config = dict(
    n_layer=11,
    d_model=128,
    n_head=2,
    n_kv_head=1,
    head_dim=64,
    d_mlp=448,
    vocab_size=8192,
    activation='swiglu',
    norm='rmsnorm',
    norm_place='pre',
    norm_eps=1e-05,
    positions='rope',
    rope_base=40400.0,
    rope_fraction=1.0,
    qk_norm=False,
    attn_scale=0.125,
    bias='all',
    tie_embeddings=True,
    parallel_block=False,
    init='trunc',
    init_std_qkv=0.0391,
    init_std_o=0.0,
    init_std_up=0.0391,
    init_std_down=0.0,
    optimizer='ademamix',
    lr=0.000628,
    beta1=0.9,
    weight_decay=0.2,
    lr_head=0.00683,
    grad_clip=0.5,
    warmup_steps=475,
    schedule='wsd',
    decay_fraction=0.824,
    decay_shape='sqrt',
    final_lr_fraction=0.02,
    batch_tokens=[16384, 32768, 49152],
    seq_len=256,
    doc_mask=True,
    train_tokens=233300000,
    steps=7821,
    dataset='wikipedia_en',
)
Each number is 128 + 32 x the weight over its row's rms, rounded and kept within 0 to 255. Layers, rows and columns count from 0. Numbers have three digits each. The size before them is the row's rms in percent of the matrix's.

# layer 5 MLP down (transposed), 448x128, rms 0.0778, rows 21-57, columns 0-127
109:096074100117110121177185146158124165139157133123181161143158085210136136144107143140147122161112148148094115109159130143118136114155153116167183136074206187162084141122113133111203070117126108094054093132131140129133084089120129103125080144120152156080100125193104092148170080134101143116108117161122136170140152061095157113123136108129104110070130101125106156142080099053059162107108
098:093154124160079136099084153102166107113142129149098158163125116130139135100151085128108096142119144130123172111091152133113128143131128155149099140132046176146072169113079219151086073152139144120215147146158067126066116099122076115149109069120076096148112110101125109149174094095048127122124154055132153135132138153073117084110109112091151147098139138049138141166172149097162142125151
100:191114163156088153138133110199141109117130128119131182115132121150179134138135133139156197108154159113137141182132094117127130158127167102109108112184215139187185092171134128166106180167106136165100140157111118144168119101166145157120128199181205191119171163117143132142089170159150124196110159093154182130094120092085087128146169073114122076142122131120123150175133131116092096102127
099:139147115132118092117081110124215112184165088127136143099146184132145127127088148135106067161139168174192088130147161066147110129149148130117134143076083085160120117129183114127105076074167073133099187085102120109108096145198083120133115099145102137173116136129114151126142161160172183084109085134089128079128162121105098100104111123114105119137148107096090146107171162232129142112172
102:126134143071107103135142110094081135073052136137110094135092135164097137151134102149142178078131198172078189131108132137099163080128124101082162128087171149106085130067160114118146117186159109153157144106136151154157082144184060138148090110157112092096174143117086127163121119083112108128167113155157104154111148108119164125122101142152163113209136123107104114158069130030108152172131
096:183143130114210179165090169142155099139157135133147140139156126077137112144073180098122129126151157069121154117131172114102178086129105138120122062205130096182138109108177113130146112158163159132123092158152162140116109162109139092086161147145155093157057144107137063136133133165166127142236151098084120116132159115183080129102148152115103092136090132155129170162083086179125126127098
110:135163120140144060122136154131068086022120095161099113167084126137084089151120114088145141151132177189136158116101146157145095112136135152149138148066064157096198118087141176124105131149217131104116141150116141170185107095148188149100106084136165122146119138175124159149161078139134110112121113146105084080134124155072092116128088081177107120117122125166165158171160143179108126123147
096:168166142116102117154120136086084144145113164089134125114080095131155140024122125133125071209170116123148174095145070117109153128134186107094089094133148115122061091120196160121100100124122203155068125121129104158060167095089098138170096143149134143093099114139123106119153082161157139100109125203100120131113102099137125124164152121138138099155185119156142142116180200168150093140130
102:114124118157175062106177104141114118164149101098169162131120097070083104125134149143125119135148107136111137093203138165161125112085104157158161138165155122119114088123152101134187034120182110142141152116165152132098108137119133072089159198119147059157140116145103175109089109126092109148080143191143167114168189104113124172101157111156129113104175124104129206070128075076142145120100
100:161101111216163128115062065084111150103171171090128092156182152101082108055172074109079146100155113143097089120147150153130096126100158154043143138114183097074144114150192125100155155125090081151111129133121108118087131133115185126138097121146098155143130149122117128135106102120129149134142112171128103141142155138121080169098132091155093086138214098086136094182135153157151137125073
109:036166145146075118165172066085136085049120142134113091115125133094122087111126116124116134177081207157148142121123122147100089146114157190105162037119158151140114159101116128125133164155099066090109106108060105128127123119142157150150188171099141170139110150119106189123104086102134199147138122089088110145141172118123143145157155146128110079083157132105173132118103078169141113146141
106:177128130091094114083132076104103133090106098061111145123093064128148147108129161238120153106157102097137065163132090101147163086113083138131162207169191109160107115154116092133060110118157110142194096133119121073126125074129086091133098102110124085096119150134136069090099106143154111127127171147159128112139076119171069189150146151150144118125155125124105109110155113132166114163095
104:137145150142075178165110188157127115118127139163094094111206162148120206159139161103102107134097148100146092137078070161110146128134118126053118182140145106065110123092123158169086170161136123166098154103207142172122145122105132169131119141088151109148123166159139115151133215145160092116123101152174128152120110116095170089165069132141092134139160093163104138159171127117082167055136
095:103153126103121114172138114123099113150103119043107105148112118143110150141104170159179130154120084156096139085165169167160157060121118127146140122102133125101145138131117146104124182148147105171088171218171100144185171173108138128105113122162173104094183178084103150203109115060121157167132157155070121152181149152096163159172141143125150145192122147116176145135146118080159062141147
096:117111108129191134092098100122114138100121108127108129104105155106153116126186162135152083142161134124114087147133169202184177141173159178125180179110098121142178078070145104180134129139115158111103118167144072106135125044123143105151130130117152119168098103131128155153156165107041148129142120145128055197163100129132149132098127114179136122104142107084036131082145087066122106127169
096:112144135134089121150098137192109106175102121075120130119126108131125119165105155142082101126099072135107146184162174111097196094114105165145138096102135112109111142131098128064102064123140182059138138102164134134134130154167168114141127159165089136133207129154094145135157155133156176200135105111158168141090074163135108060092110126138101108037166141178048112095110106169111137128150
097:169177092087159086153159169158157134116134197070198156140187160093131143120121159228186120132141135159119146168168093104142146093116113104138161178136110142099133054150132093124140065138116142143166148132177131087124157098106117099140180075093144100153132129111090183139131080138138111144131144104130090233169112112115112196158155156135123113109131121107126102135092087145137090121133
104:162121143095182146115123092135149155194113164094158189165130109174107094156116124115110153124164121126097128134151168154093140135162143118182097113097050086074114098107083125123176210117053183116118155126155122097149139134167150101108117143106148144131105092125091127098104101142123178124083112117157148220092189183130199106127119149099168084171088128178143134117118117124149189146151
096:128070124153195133128169128144150122140092048114113122154157150142126123107097131093085113075082079134112111151128089138076066097126156062154157133155142180149076101157060146159103084124147155178124107107163091101120108126156138140130118150089189116152142184087185141120078163149164094111098168152118147116189146123158114154151073156159111121213121130084124183132164123177093129120113
109:127100092093122154107134170124152123156099128127076126194136092143087059132146110102222132078166099118091148167156058128192075097123149129115075102146048132135136162124119122134182119110168067128084067081089136117089128164191120127151118124129104155096100158167113098163138125137157152056133117147131127154143165117194146080071145125152103120090125155096118181128123146136149129159113
104:195097163112164142128168135129077059146178124107110157118136127091082128143199120081157114174152118157122149112112104084162075064120138184115163109094090099122178131118114037137170135136165169108123117168156066128129139122135170100140145175102149134115082135140151148126163116105146115169151154136165133053105070145182133117106120143190098173141161156063155137127103081157141123129178
098:149129132109168147101094096184130174139063100084083107108164123109115137074103093133087110109132115061089125099151164152110099196167134102119123144168105157165102137105207149160118168182058116163138048136156087084167151113140108097130147086130138125100143137153141154087093148146092101127148113117135149157167077141147111165090087055157191084129158125084141101201121121113128121161134
100:179105123118126101157137082092151111104164163108178090166113162124147097135056128160177131128177149093115106087130200093141119077188139099084126110071180112117099109112088152079138096127053109119128160130181150168146150207168132195131121123142080154137083183163125122159114108185120170065146101121178086109117149115180131129147107132123064175138150134136113140118108137167153132113124
099:156094152109144128095109113068073147185151142106115163103157126115081120111090133069115147142143133117133137130095105082186092147120110073129099128090153148101156074130068157154180059178115117159128103138105130142068155130093068101123116023155082082153094140109144130181188098085103117118111100161162152218120141111139102127112097124105139120097090138133100113114093119133056130130159
110:155120103151147137159093124119109065093113175165108213119116171057123117195157127142122125145120130191133199106154139126135085136106122136125139102145038076129105151178209126144178163108118140150164109100110078116194203111115119118124114131125131163151150074104126185123130121192146096123159123158164076147089142167126156123164136130145149115157120089127079133097124143078137134070159
100:122125131119133109119113067124127185171119124143076152124105069170149147174112176155107076089042184163143135181191146181115141082171139169122121126126089094147153183204191172091117135122145157123101124141121112136121080071155140109118095142102088137098112107117104118148190132165033125122157151080146150118136135173070127093095129136123141147126101122093189166099128107129143124158135
095:177121159111157122125156184152140150147113120085128120089109114130140168123121131148131079089101136171214184146152142084124112153166093118154124094095197102183172143069148121169089113169135130131193130158094126163085136095147148176127144168091144181172099159058089119087158118097152155153117099122138147109136181135122141176186069082101127185075096172119172098165129099115117123106146
111:113093164166155180189123142155135110117101086067107149143161093160136149121177080209175141111146151131102099122160131162123165176106114110128122145108023109152109162189171153163116085149117121122067148152113074147096092085153166150125152113164142104112125105197121139115100132117146103085106083175116129149141060139168112179189146148151072121131104107145124140156109087062107114115138
103:155112068160095108162149113135128152133135121099078129093053119100125146087119131113141092158153145170074141083155168174130101099085103189088116110139143102098094117122147088048144224084129190149113096153134080131122087164090106116144143089061130095156149106108087132113138151122124130120099138182146108159091148051101094109177118168165126205091133151154140143154137163174115149118126
100:179119139108148157121158163163139084105180163134114137139173130198116164126100091116064122164158137123073129080083085097093110132098147154188146187077092099180125144160145188163123168132066068112146154176052102135109117142079145145134114147103079124110118177084095152155105137143104100163147145114142119124147107118141180175148180151178190083108123142129138159142123102119161098070126
097:075124117122173138096116134124156149145102148153150142148113096103121111149061122151126107164170088116103134136149119140090098100156113096136140157148003141163079138113111094127115216120120147150066141132166191131018129157105087152145110158188170064091185092082101141125122131180147121127132109140073173164126116108144133165133096134141117101107112163138139132128106145197157138165141
103:131098138102059162127122128095112191097141216180165178090148180114059157130105130126141149090137149099115133140102108097139120115161112105159131225116193149125196124120123135119141242156106218156110105105120125073100134129133084058121140135162116145123119173115117140125151165107142159121185119152119109140123091162123107124128119093061147106163147124128101138113118121133177139126105
107:158164145176150114094075100142119161084125113128114102126118067081135068123087093145096142093177126193086162163159132126185122115097090088119143211153087135180151187142166122150074152165174173091140099128140140113159177131169157120151206199114101165126127163120155111141122121124098161114099100122126115153147125164151191107137122110202122093161097128098111099114155122068143158138153
106:132127178129141191112167127097149132098168138183128118132111192121142138111162130160111207167123171156127143197083049118099135084157130117099139126132087129133129160090065185165123068167131153114119057147129174162122082123151119082134100116141164141149143089123095103082143141119062167139127120164107146083133078088176130142122108179057095151111160120164182118104147123085162128104098
101:155133131170080145170145153136146160106130067136116183129047139121125123147173147160110138085161140115179139099178168079163158106121090116175157121128087141094156117126108109148113098154081141057112076152131119163187145195157086135078148125073146136116214140078082103150135139141116109123125128129094092166123099149100096149132133173128143175147123074052100088131127132187133079123075
098:131122117106128101100142073164103138153135116135098153143108109072166109088116087203125115126156147096139099159118118147165117120115079109133102113064156111174111072134078102103121118139087114063113176118113121150143116142129097143154161069090109148154117141132161094160117122045138156125107083124088162089089140118084165091071062141141106123143162140097050102144170124255103124126124
101:122144086144094138097128153135141140117136086062107161124157123159100084140147055100100109080099127066130156149117126105180121132120215096164164092147136143073149126095152145072168215105175079153171148104107083183147153097170187120102133119157155109143154153137174161124153150118064103154141140103197068125088132125126111111115108149136181098136134124090169136146079100180118147135166
# layer 5 MLP gate, 448x128, rms 0.0845, rows 22-57, columns 0-127
100:114149117151089088105098120162124089141073169102082162104143149094137158091112141074113135092176094182133137093122162128111122078158103087122103197103159127085099128172126092153165157106102067133112082088141158127131146171129176174127143172191101157159101126125129083128093103174116136123150138187089118112092111062102116073105142133125144105199115148226106138119130091121170083138184
101:074147080126125125014137121132164163127171076115087154161107169085066138137118153116082093160147097105124098132167141138085079127151065165191098116094130149140154126149098090119129067137077108174138151136110093136131106139143161082142118132128086103114092132118033132119175036072084118088146144167141107109076185138125127131118115156128100161121130109160099142101129110150119137137159
101:171108111139153090049114129110093121072098115112185158149129123142172135117185164227199140097141069122085161168138107075127088140131127159105124145144153091110113112086100080134143133080192174167126140125106111193119089114192152135141083125058099129113143152054136167110143123119167098090126152133168121131123171157141109067171128135123119158115152134105123145098138115110103058132141
097:135161146082126142121113110199147180112160089059179126101108134092108096136154158182096091136111141099139120082118216149138071097102146133150131127118142101097181094140105119090137070110110068201151211118158133157177162109132126172134103134142091143138131126129138124151183117078136106161105094108109099113104098134180163122163154119206154184087115171131147161153167106151154097156166
095:142093137142158155147095175168089126147076093118105120154122147106100109138141100122173161139089074148138156133146154166096135110102106202109138083079127124103138120142110127122061113129109092124126140076056130169145102112168140135124148125127124137119150100159113122089165163061076071113008181152171072151107038111146144140126125064168134116114126161119132176137121054161139125143135
104:094161112085132122111107113156154110099194115161142154136142119081174153091159103101103130092057114083141216116108122161172150172057164078125115132102140116140162130123135140142100075160176098140151126130126187201186118138152190127117177088147169146125117184141129134193128115096125097090104151172111135155135094101051129128147104122185147110111178151072113131121133183106099106099141
102:086073080130072156122112100159148134160129109180168181130147111105053139125114145095121145123172104053141104135071080119132160106052100088133215183153161082161137109107181118131133139092157135113081149109202150110136116137162151116132134134118124109142115111134089116133187135131141189118112167115153117104110070152150116132092120121127118073137164221107113142141085061145102104125154
087:104103137130122157175040098090139112075106155147126104088057119117168129132186086141174115086073163133110111120162129107074119106153140106158140165085154129149116149134093068121130114174057130116117132166136143052061138135111139213130091126167149206183133167114113096157180095122124117082094178111099136129121106080104135137106112110145153108186106127178140142121158109150154157112153
094:116120132122184109110121134078086184127102106111191118131118103132119126132074047138180073188072098132125142140105134080144174092108097122090186086056116043146139132150120128193173134156180153134092152117125144065125134101106148161125172166091115052147183120104114132151125110132125106144099134140116094113102061155112104152160105166134176112153103173118096182105087114137137143130143
101:134096128106071173165130115112123097098115132121138182149126059154166088131108090099129111126109114175146198135161099196152121124124125115123143086157140167122089136087167153061080104172094130092121108130123120148164045167111128114183120081110132145210073130102134161102121161067138151122116132127152156117142130161089110142151148132102129189073115127155105169080141210067113080162137
107:124153164098132066094140136141128109102137138145134175139164125128138129086125156085135165133133095078102188136137161137116111088118119147131095136112174105110155162153125124173130086071110160159072162154102155117201106150137095079204130180118123085195017122133181104084110147112109136098093128124114131110064082153131126153147158174154088148100121151156119115101113197164154106096056
102:117151163118149065101078132079122186130104154129181122139084087044158125147063126164151174144083117142106214145077135120215136137128125179126148137142147071122133093150133153116154122161153157074162133102115144129128122118158156111168143108132144131144136130103179126103201127169126131152154193129118167043098131113157103126111170105098110124070129192114162098166108079155148119114117
101:162177118145113136184115076203143105141078123115125112133149068153100126139133157155178103110147149169146166134045125092113142115193167131141127124136134145072134073132088164156146105135174163134126165129153076173117135114152173193115120161109075125086138098081127107145089077158121132128135138106188165096127128102140103115138073100115137167207109078134134083151153101057090068121155
099:128119102109094127167133115143099148137137155074126164151176136095151141134097183109112165064106111080083095127106093098117077112156185082098085164124167119072160069122153130075113110079112101098133134099140167118181110119082155160076176147179090146116110156132074115152112069145114095058129128199166107098121052080113141103125128162096121121138103122137082173118117149202131118138101
095:091192150172120126117094136150160125149137088075142093157100116160132125119082130133114093134100116190189141122147147142155132086160125110161184166126149132115112125162166169172051132175138104132073199171149157104118169127095105150103117141063150139152096153196104130101095170154165072148126163133166100102081108090120149127059111133080141135158161094077131129106094173206121173144133
091:175123104097145115147096136177096102067097135099142140063100154146140118094157137098127104067128114122122134152209120139071177156121106070130142135146142127145154085181140180093109115127127125116117171092093134146150128128192197103141087110161183067155167097134108150155107105167099078182148152131137070102139186129111114198109122097155174155151100122133037126186122132138174118129135
105:141133143079148106156130155124140106126110131038109133132146126105115111120105114064118145085148108129090148133071196104079133129145116184109141168082180145076114155094124187067077119089195154124147090083176124156103172088137176104117160145104153149173138152166168106103109160102049093130160139127142137154160114123175125095130112158137102073174169138160172130080138205144139162140141
102:104075098128132179118130153142118110097129102181176185141162106112089165109161164147137170143077094108040167125060127135110150142188137130112170128155166150111072193100107069146144138166126144124154150130164163208120086118111126098082167147077172170110078148131119141152112107120095117137068102122181138128113075109108113179090064116125151137122131090127088125178077148128128095141153
109:149172140177153101148115076090103151109155167139175165116145107088198154137132145088077107170109044128077107151075120130091103152124078155109159137110144098088150154103128125109120131147133123066101168135168163149146139181058130121185131080140179159146116087074108180118107129094163133153073173157151146144108156154157117123161157105069099166111158094098092162092151150125092150186094
096:106124121106077140126072108112119118195107094097222142110176156101129112109105082104106110093082107131075113140156133160112130217153148041131097125142146119130143132143138168096143123065148112123188063122193114191175085134112129137106084051155137090138161117093124087142099072068164127140125122148165149113109147073128135146107112107125124139166142079134144086128112146092135150155165
103:189112075145196106094100127152100159129100092153183170145088115142065129143117136058105150160146136089144162132076137152160105087105101128145137155174127146098098139122082119171159109138092122109105139136180171044107207145120205117129132098154085128134079164169131084085140158116119148163149134171146152124144128148134133192171115123120074102186161143165096185155162130113107115103092
100:133138112108134108129110135131095095074137159112087098090199160107147169180158115104050105152114134108124129150104101114125103172160058166065126068113152149110088124110093162116114105102166179147141131070145157124098152091120144103150104187116102166152130153142153076129098124101136136158045076153077115175198084121093107066110171139150099103146099096139160116103211155116144134118129
099:128141131120167139145092117108047118163065142104130173113123114161151144126140189109140124141095170135104127121096110143135095134121115072135144134115116094155150129162221094169107136173142065104158143213102168156157163132110104095086187071095154152171127124098116121075119090110154158168078187060087165103137164056119179131132145112127098167147098135068118179123116138112134144155146
104:112135135123107059115135097097109167139125124160147111147100126153112125055072146094150107130175121109104106154090137164114207122121112118168164116122125113113142152107006113059158064129111117032124106137132178141108088107148150164121119094153129072100144147176100051159098106080144116079127158096139138110155116113118083133161146130123079094118135163142184139141137085108152118167083
100:113120162122157069116083123172124137136069115104156127176132086138088093117153116071110197093157125102161148147163147114126153176157159079143142090091116127133132066120176127112120112079134128142134091128188167112120078180145222145145127165158115112164156131128155151150144150090144157140161083094189208113112120149114138135201128105083175126082133087096154139174134097165119115164192
101:141119122095118187142140165149125152215131058095118125075137083114137127154116079130110094140128092075148131161118125091152125146166152104137134135141089138105114103112100074126124055114162108120140120125180112180101170103127125148123205137094190140139118186167085096122180135160147131104168140085180140114111098132139118159117091135121081079110052134195107060118119162178190121174149
100:126123102071114078090128119096144131127152138083138124182128124192112156107118090124116153138146133107179108119098144052158115151088109137135100078134185148155107182089120141146131107165149141101110119102137119146156108101123104089028210132048084108171124187118162168146047147117075099161105137113188173139095178151091096113141156090130087109129160153134101124130149148188105109142144
101:112143155158149099129109131193130129181104139132122164078104175098111144081125103156111072108106132163105142091138207136178128099149008128138104131139155110126123115079115171123130154136119112112129079149150131064166241072155082108125117121114138170133188148106085127159135105090156117128088110109190117142175154053140113139150133109162139178093126107141113112147103078114130153136124
098:094084132101122130157136101144126144141102170072095182126108177153137125149144116089196072085136113176176168121121194182109147107119083076149180136202113093135117170108110181158179114109177175117111089116148106099094145117141059106098205128091163113166104160098147147114150144074113118116153125083118126152156116113115129099137153150120060149131159105093089135132129200174104166147109
098:121145164140204123118144173131147114116158088120135170095132186114189151119077110131065132092130141204130081095172104128117143122189137099181145149101164130157092148104133162066112115149154126111204135198084134134158122119123148109153144165101173156152134088154136100126168186142178130129132138079170113099157136166142078145136132175150068071141144130197086076146132103153094134086108
105:153139158106130105103184109113111151128101098141107124145089103164153113107157132125102177104111185117129126125160111160090113133123147146086154220204220092162116099182144153193127099079165152097082119174172139134118209122109200151126123135151103137174147196118109095080157145094142098117165166105142146094146130152099126086110125125093159159116114129158145130186154108198131087147125
096:098138121095176120167185082161155085095137089139167157051159103178098167166162171131105123048098129119115154158109143128158116155103147127134067120062150119106124100099089155114134113157144087172114162202109115133157104153144170138178165100152157163141163128100163122150069117155102112182148069160104032108098132106128131140086114112150138151076104123092138089160137096124163164152149
104:134129108101113128147147146118120115198179167148086164133133118119175115102127078079166100156104121114113149177109150138150105105110087113134096102134138078123161112124115137146127052069130170081127126104124158087134123160192163136182088112069151111134101090156101038118207097082166119120146185091178103153122102085113157101135141172066131117053137125130099156176162180097104115107134
095:113129083126148147126124169145115120155161095099136143134119131167084126134138165162084135071171138083144124106102114140156163098101131104076121098104138121052117089125185169100197109142191110143162139148153150166103188110056170114131098151106135171073160097095118062094109130145156114054148143087130109125126030146126156118138124135111136114143106120107139107140128117106195035195133
098:084119127155153116063110128181111080055086133169111188158110114136159094149122090106148165124158131112159078128093156153088103176144183162054103139193149159111156171182083131137151131079112100129118164112119132204125130143143133137130098123135089117084134123109110130172108054144130125118177150108136128126169130137104149057205106115135172180134110161159132135159129119202143131176085
103:123105121080087108122071146156128158108122101144164197150134130132119156109146164095143133155082138064115109143137117135059126117127127140157166143156139047169124194065105076164145122159165105081133108143101145143089058056133140109131099104122157163110107152137129116104127161116179072138067141092217126151102078141123123149049115122147073137104156115100105078141120128171169146083109
# layer 5 MLP up, 448x128, rms 0.0821, rows 22-57, columns 0-127
094:111143111173160112077122089132116151128122201161148085117168202165135106137166123147093134100102098105132109063102117137065116120090112074145160145157115134179112173067152115137100177112131154191138149167156090155154132140081135110103126103151138124177150156110097149170083093150083075129116207134167093133138151071151129096066111056092126115097069126105132074125118176145096127106114
098:112113144147180073216182114109087119174136175109138063126137136151100134122131111126133083172103072197086141141124100211133116127119058134122144142138100122080082172141088146163145073126179195151132147069161117144072121157106086182151092127140136102122073126142132142067107168088115169136134114138090081092078141131164160082139166132129170097124126108150134140110131093097140131129142
101:149101153156083153124163081125060148110111137110139147070098110104128155148066137123194119129085110156109140128102129122152146168113119145106168094153112209149140081119147160094109128109093155176141118151137051103160202096151116049111136128089096092086133147150103128141159127111118095129127122108126108050096089162117126110109178164166139108073132128091062103209093072147166111165140
102:082094098117137138094093165146166125047110164128077204126118146113144190142139118158135123142183084185141139118154074113173152154113127091158095145106113149153096136143150084100168146099144123073079104139175142147165143136158061142173119067123138139104092133125112146097116146183178161121175131146131199161117115122159089149121100097113157140179174130163066113094104165069141077111086
095:117134085193076116143119125140117148100095142185137187118162131119152135080097170095176145158095103129096107126119140119097100163102168129122142077105126131074158140170154087121144159083066144108118146060103073078085118112105084134126195162186136184096116130096136122147123083068154111155147175154174176137108163119119148201152071124120168130136127129140117143130081157115121125182210
112:124127120104140074090117095105111108153125086130174120138111154122145107170145116150233169084145081116171114141134158111102152102081155098133119165072129120139116059110110167067185156132152176106149128190152102100131108170096159137115131131126172128157125095107136152134153154235052106142133131144146095070148115170136102072167071119138146127090156121162147113153183094092096091099135
094:122129113155103106141149129124141143161139151116142079199087131036141128143095119214135152124105131050072092106107114134111098052132061112112198146168131113164144140124126123124114157157182167132058111125143134112096080111203153082196123136118132155166153068157161142119099126153096096089091139131133122094164133152151094124139127097139113164093140127159120115060079092108140178136126
100:154153145133141099098154117158126207099129159119143176160093177102085132151105103117126151117116156102100155170144119131193102112133148113134129095128143084115115066139147020110150129126167178120140052137195139188110095121136117103086129128134086119144145129112132136175109140122105135105080154145180145137100111148097112128138187088179143152141100174139108198090103094091145139216207
097:182154099068131128057133138148110135135151117094103094178136162145205135165072194135181126137164062128152111177108134114123143117173118084175158140175134089165170122116110150201092156134150147135124090121125105146142121136090139145103095153141129154128167121070115073136138145138135102169081180101111137159148148105143136085154177124107155167164136115106071153070121198125088104166201
108:059126109220098136146071102153110121139119145053143133170055130139111105136151123169143087190148154133088137097129143181114100136122142119115117098149098169125122081161130120143156083092152169095106131100145097111189171109079129097143142163118160154102137184120152102100166144068083172215165149073102099075111156084142136149124153128096122149133112164118140106160092082140085093104165
103:117144141106123150118114068125143094140133106094109137165107141128145170094111157209176148094141168119054143161085081156174132139129107160130183122179164130176190044114117064130115142146153120120131075145148109120143106098103060125120126147140180162077154138143135148074123094223116104137080133144138118160110095123118141154086131119094076113114156137129109099090079098098080191153175
102:102137181119134125128171048093145127102139103174124165111141120173103133169140172140094108156116110153125103155110106114116093156120217171165117130087118113087137136166121120133104150201148123130130091096181078122069146115182115169158149167161158080177145129146084117136150169128135139194166123202085106138162159102205080137146124085160095118143130148166109161101122109062173178138137
094:100075102088145094115111108143212119134106121136081124109116075077181089148149119169098123153118095180186163116102121124120142131143112156104154151145167106163124113116110107081140135130141138062131155136092190056084092129080129145036118108132202150153149134123159094062101149162205153114127091126195133151118092104155123143141125138151143137152155049177138123116102108090125145122173
094:170191071154101161153138103201106193098141125119104155106178153084143124117062114113087136159183156129104151062131130171075122073166144131105095094160133115156155152120140121147129131129123143099194119104070082114112098094161106119067125158095132178113127080117135178096213171104114122066097117111129120117143088139153139142082121109169106205127116159145124179126150077127127116147125
094:107125067121138125159217093129114168121082136145154168105080088140071165121132136097077153088141119115087137131115167146094115111113121155113120110083122138109129071059117119151159126105060177099158147132099089178127121070134108118192162103122172141197117155124100134181140150087107116156110176113170109120110113088146148156128157168120203088132108133091185071071108091131144087165101
096:102094066171072165035158140098088107139120145143152097116143148177145165112119196086106166150171133099119115102148125172105138185103144189113138082142147076145148154130128135086133042119144122160081159102117120168132127144165121081117076131101082140150146095145120100164146135184145095113110096085159159069093164132183109150153152089168147138138100146175082106165184134146087122141151
103:124133126068163109180189090104134162120138095096144157101094147119113133136127152157165097135135130151120080114122120066060164082118153071136166105143130128159131066086105106124131126108055153139115110139177062136120173072056135129144076063066119163135111108150113105128118064146127215147095157169116123153093146107127140104104169129104211158114107173130115148117082132136115086158118
097:098095080154193134059125151171123136059109165133141168135073119126223170142117087163105106122104102181114097118129102135101106108132157165110076083123135161202096140094137131147130141077142131088157118107119078176136113117119121081174114158124150072132137136121135104138092153048123111155115158139127131147045166141129102132141124124226098133122080091124088134087125159138166170137147
106:123100126189101123057109115118120155158164130115154135096098131189129045147094166105111106155124125051070137123157085134135131127145159117105136104127130147126041147121127107170163163091094082117164111151148080148104098201091083191138142121107103126075175126151091124141126140169130112131092073176146088105158114171159143109173151105125065152126142146172194092175133158102171145106152
104:086135162125101132126115103115114174144170118143183118135154067144085101128070107136211086128085135075132151143176046076143193104146107125058125116118142147138135154121118121148111136145121109133091107168122081163101152155081148116162156109096115144116173092129135077123178182114149123135110112178153097075121064165115132161084114116098109139169100081128166126047144103192106087116170
100:079155161156138133182130138076152131106090148116189121128121086131126081102149127191104152147194158135083141134153087152105145145090118168160106126173192106103121094138172171135076105117117126114116116195051123181116158115164202131164164155126104142113090164125140177096114140118094071179095098150109147128113097101166122127122132193067132169121101156146104078149152185148180155089129
100:164112097147056153086129097123133176179105059073140130090145137103127137157119119100124141148077140102155116127197185155189145126116128109099118123141121103159141086164168129160139137183154122150125134170086114115076146118197157128146114105152158120077125134148121132136075137133182126220140172166134145128111144186124072062100181115097115179100080095089166093095177114134142122162171
102:152183171132150106109158189158167121105099107153131131179231097087124139081103151127107107122180116152095091197083141160107092145155177191127120118163123114116099106112130166138105090126158102101130063137125107174097108118127189163143170152140082179128158083109151130163165079131106075125189110091119096124154163160084162102102138154122199149174135179156115141175121137127134144134156
109:149118160163133082188177125121112146119109071101184110163130073145108087129098094126121124086158148130145106138163087135152187082144172159124081175195140152131180097114013179115135142129156107143095127145078190126121120140119182118119136122065108112092141141122121165105086135132146128137062136135057175119200090178128115117089139142119141164122107137134130123150082112130113107192100
097:131100090127087096124123125162077108182080160154123134127164156082129074152141049038154170142114118091070111107124120085156172147126090129087150127157148125102111053090143134109167120094066111115136177116133157160103136147128099106102115094158094146112117118111185144137114119140151173141098122139133123142069138153160149156099115048120102130188122056146102057105083149125183139119182
091:085116104171195090168105110159077085097110139190157163107116182092166087171151137182149113182111129142097151146099167102125140092148135133123171182085111176119092143091114116112158116178107143094137129124188146108164143178091092129120097131099136113073174182133155149101124146178191118132203147143132096153111166096134154055100162128123096067199155136117134111112148102134115155128100
107:122108131091147095157106109109106138106097112196113128111155169096165202105149126134153172123146064088137166130102119136161101089160135090089087159116129117125141109088076125159111107126133136097077116107166080101101172098091054074154122104192145121137136117121145108142156152188161179151118133126136108135110070136128084192157146174082098154156226092148178148135106126123088115059169
102:154099158167149147132105055139171159191134137086089118140123139118135077159161138167140164093145165116159100115176078117124105156135108193108185133090143201146192134150118207165139128156122128112139121134165167136106132146102092111189128136122087086119142106144136109115110106223111122149165124121107052066140124153163077147139113133124124194124144123092087096188145114128180073152134
103:141094146170129147145148136119139205159094096116130165157164110139110149199110194102137136155165140105098114097069155115175171145175141096147186142146154152124159064144144124048107138099132188180143130132171119149109102118156106117114079092159213144141094148147140136144120122097071146128095142071174177178143138103119096108115065107088116148100110127163074137149130190137115130191147
101:140160131124153141153165107113143079141111149132094161113110112193139097118052099105066105124087134178084121141143099147129165140122121102075129092155140142149090103173047126075158091103172112114115091133200130153189067101139098144162124155177103190115090098184135137127147109170168126149122173118138055159155147171114142131142131119132101143144117154172132109155118034083074159107113
105:137107142141087155103129121136082084076141121106165144146110105129108101146117103116134131064138155096178072184121140055085153084094059041147101140106120087147095083125175098099140050111084107074083151123139125158143188129113142133117136091125167105133111169193157073092113154082132142106125105157127082105155087122083157142135156157119115126183109147114065156162095086142117133124176
103:146125109078136139124196150095158123084093130117107151099161131078101123136136191193180139116147124160119099100109116124161106057158100082201162103187106147164137084047124113113127093129170127095129110105091137118144150150129124120118101121141149091139128137111124062126105156098191114138164122066148141188111146140145119089146194091120139062142071165142078097136142096127169178106060
107:166101109185183142114152084075109181126139138069103111089134162100136161160089100120110140135141048111087121106084072112052198108162109123110116115133135068132144130159182106165132133126140162157183111148123106083125124172140106142151140159174088100106098153128177092115106124115120132126128121204124140110136079116151090076127185153078142115105120194188150163128178141170123145107072
097:146118126132058119083133151112136131141148103140078106149085098166124111125135160155145137131212078218136165113138058107175108162104087134130167131100158168100064080152134177154141146131155139090166146167064125119206146157129131147152076148181129138111107145120108174137096125106091070108128106104145132176084112106150168149096164142156188107122123113137059140102069118073151119147125
097:111096077167184149126180142147171145140103103075117156140177133178146135177150089117117153118126098107070118146100143124097081156126098101115118111159098107100107080124171106171114236186096122167088176136124148137088109085172182130127138148102129212089112129099133145167122067133102163116126162087163185092132171093096099109111186096088159116115135135131145124134138148198137105107106
101:110124130133140143094149123125124147102110098100102145159100145094114099125127113147186106159095123072171110105120114175145156189167183128162120054173114153147144126127072197112089124133101067041114176148124116142118084106160157146176158125097160164101146076066138135138139192119126097154136078150170125083143100121108138160100086148100106109061105098124165077219143107173104125122105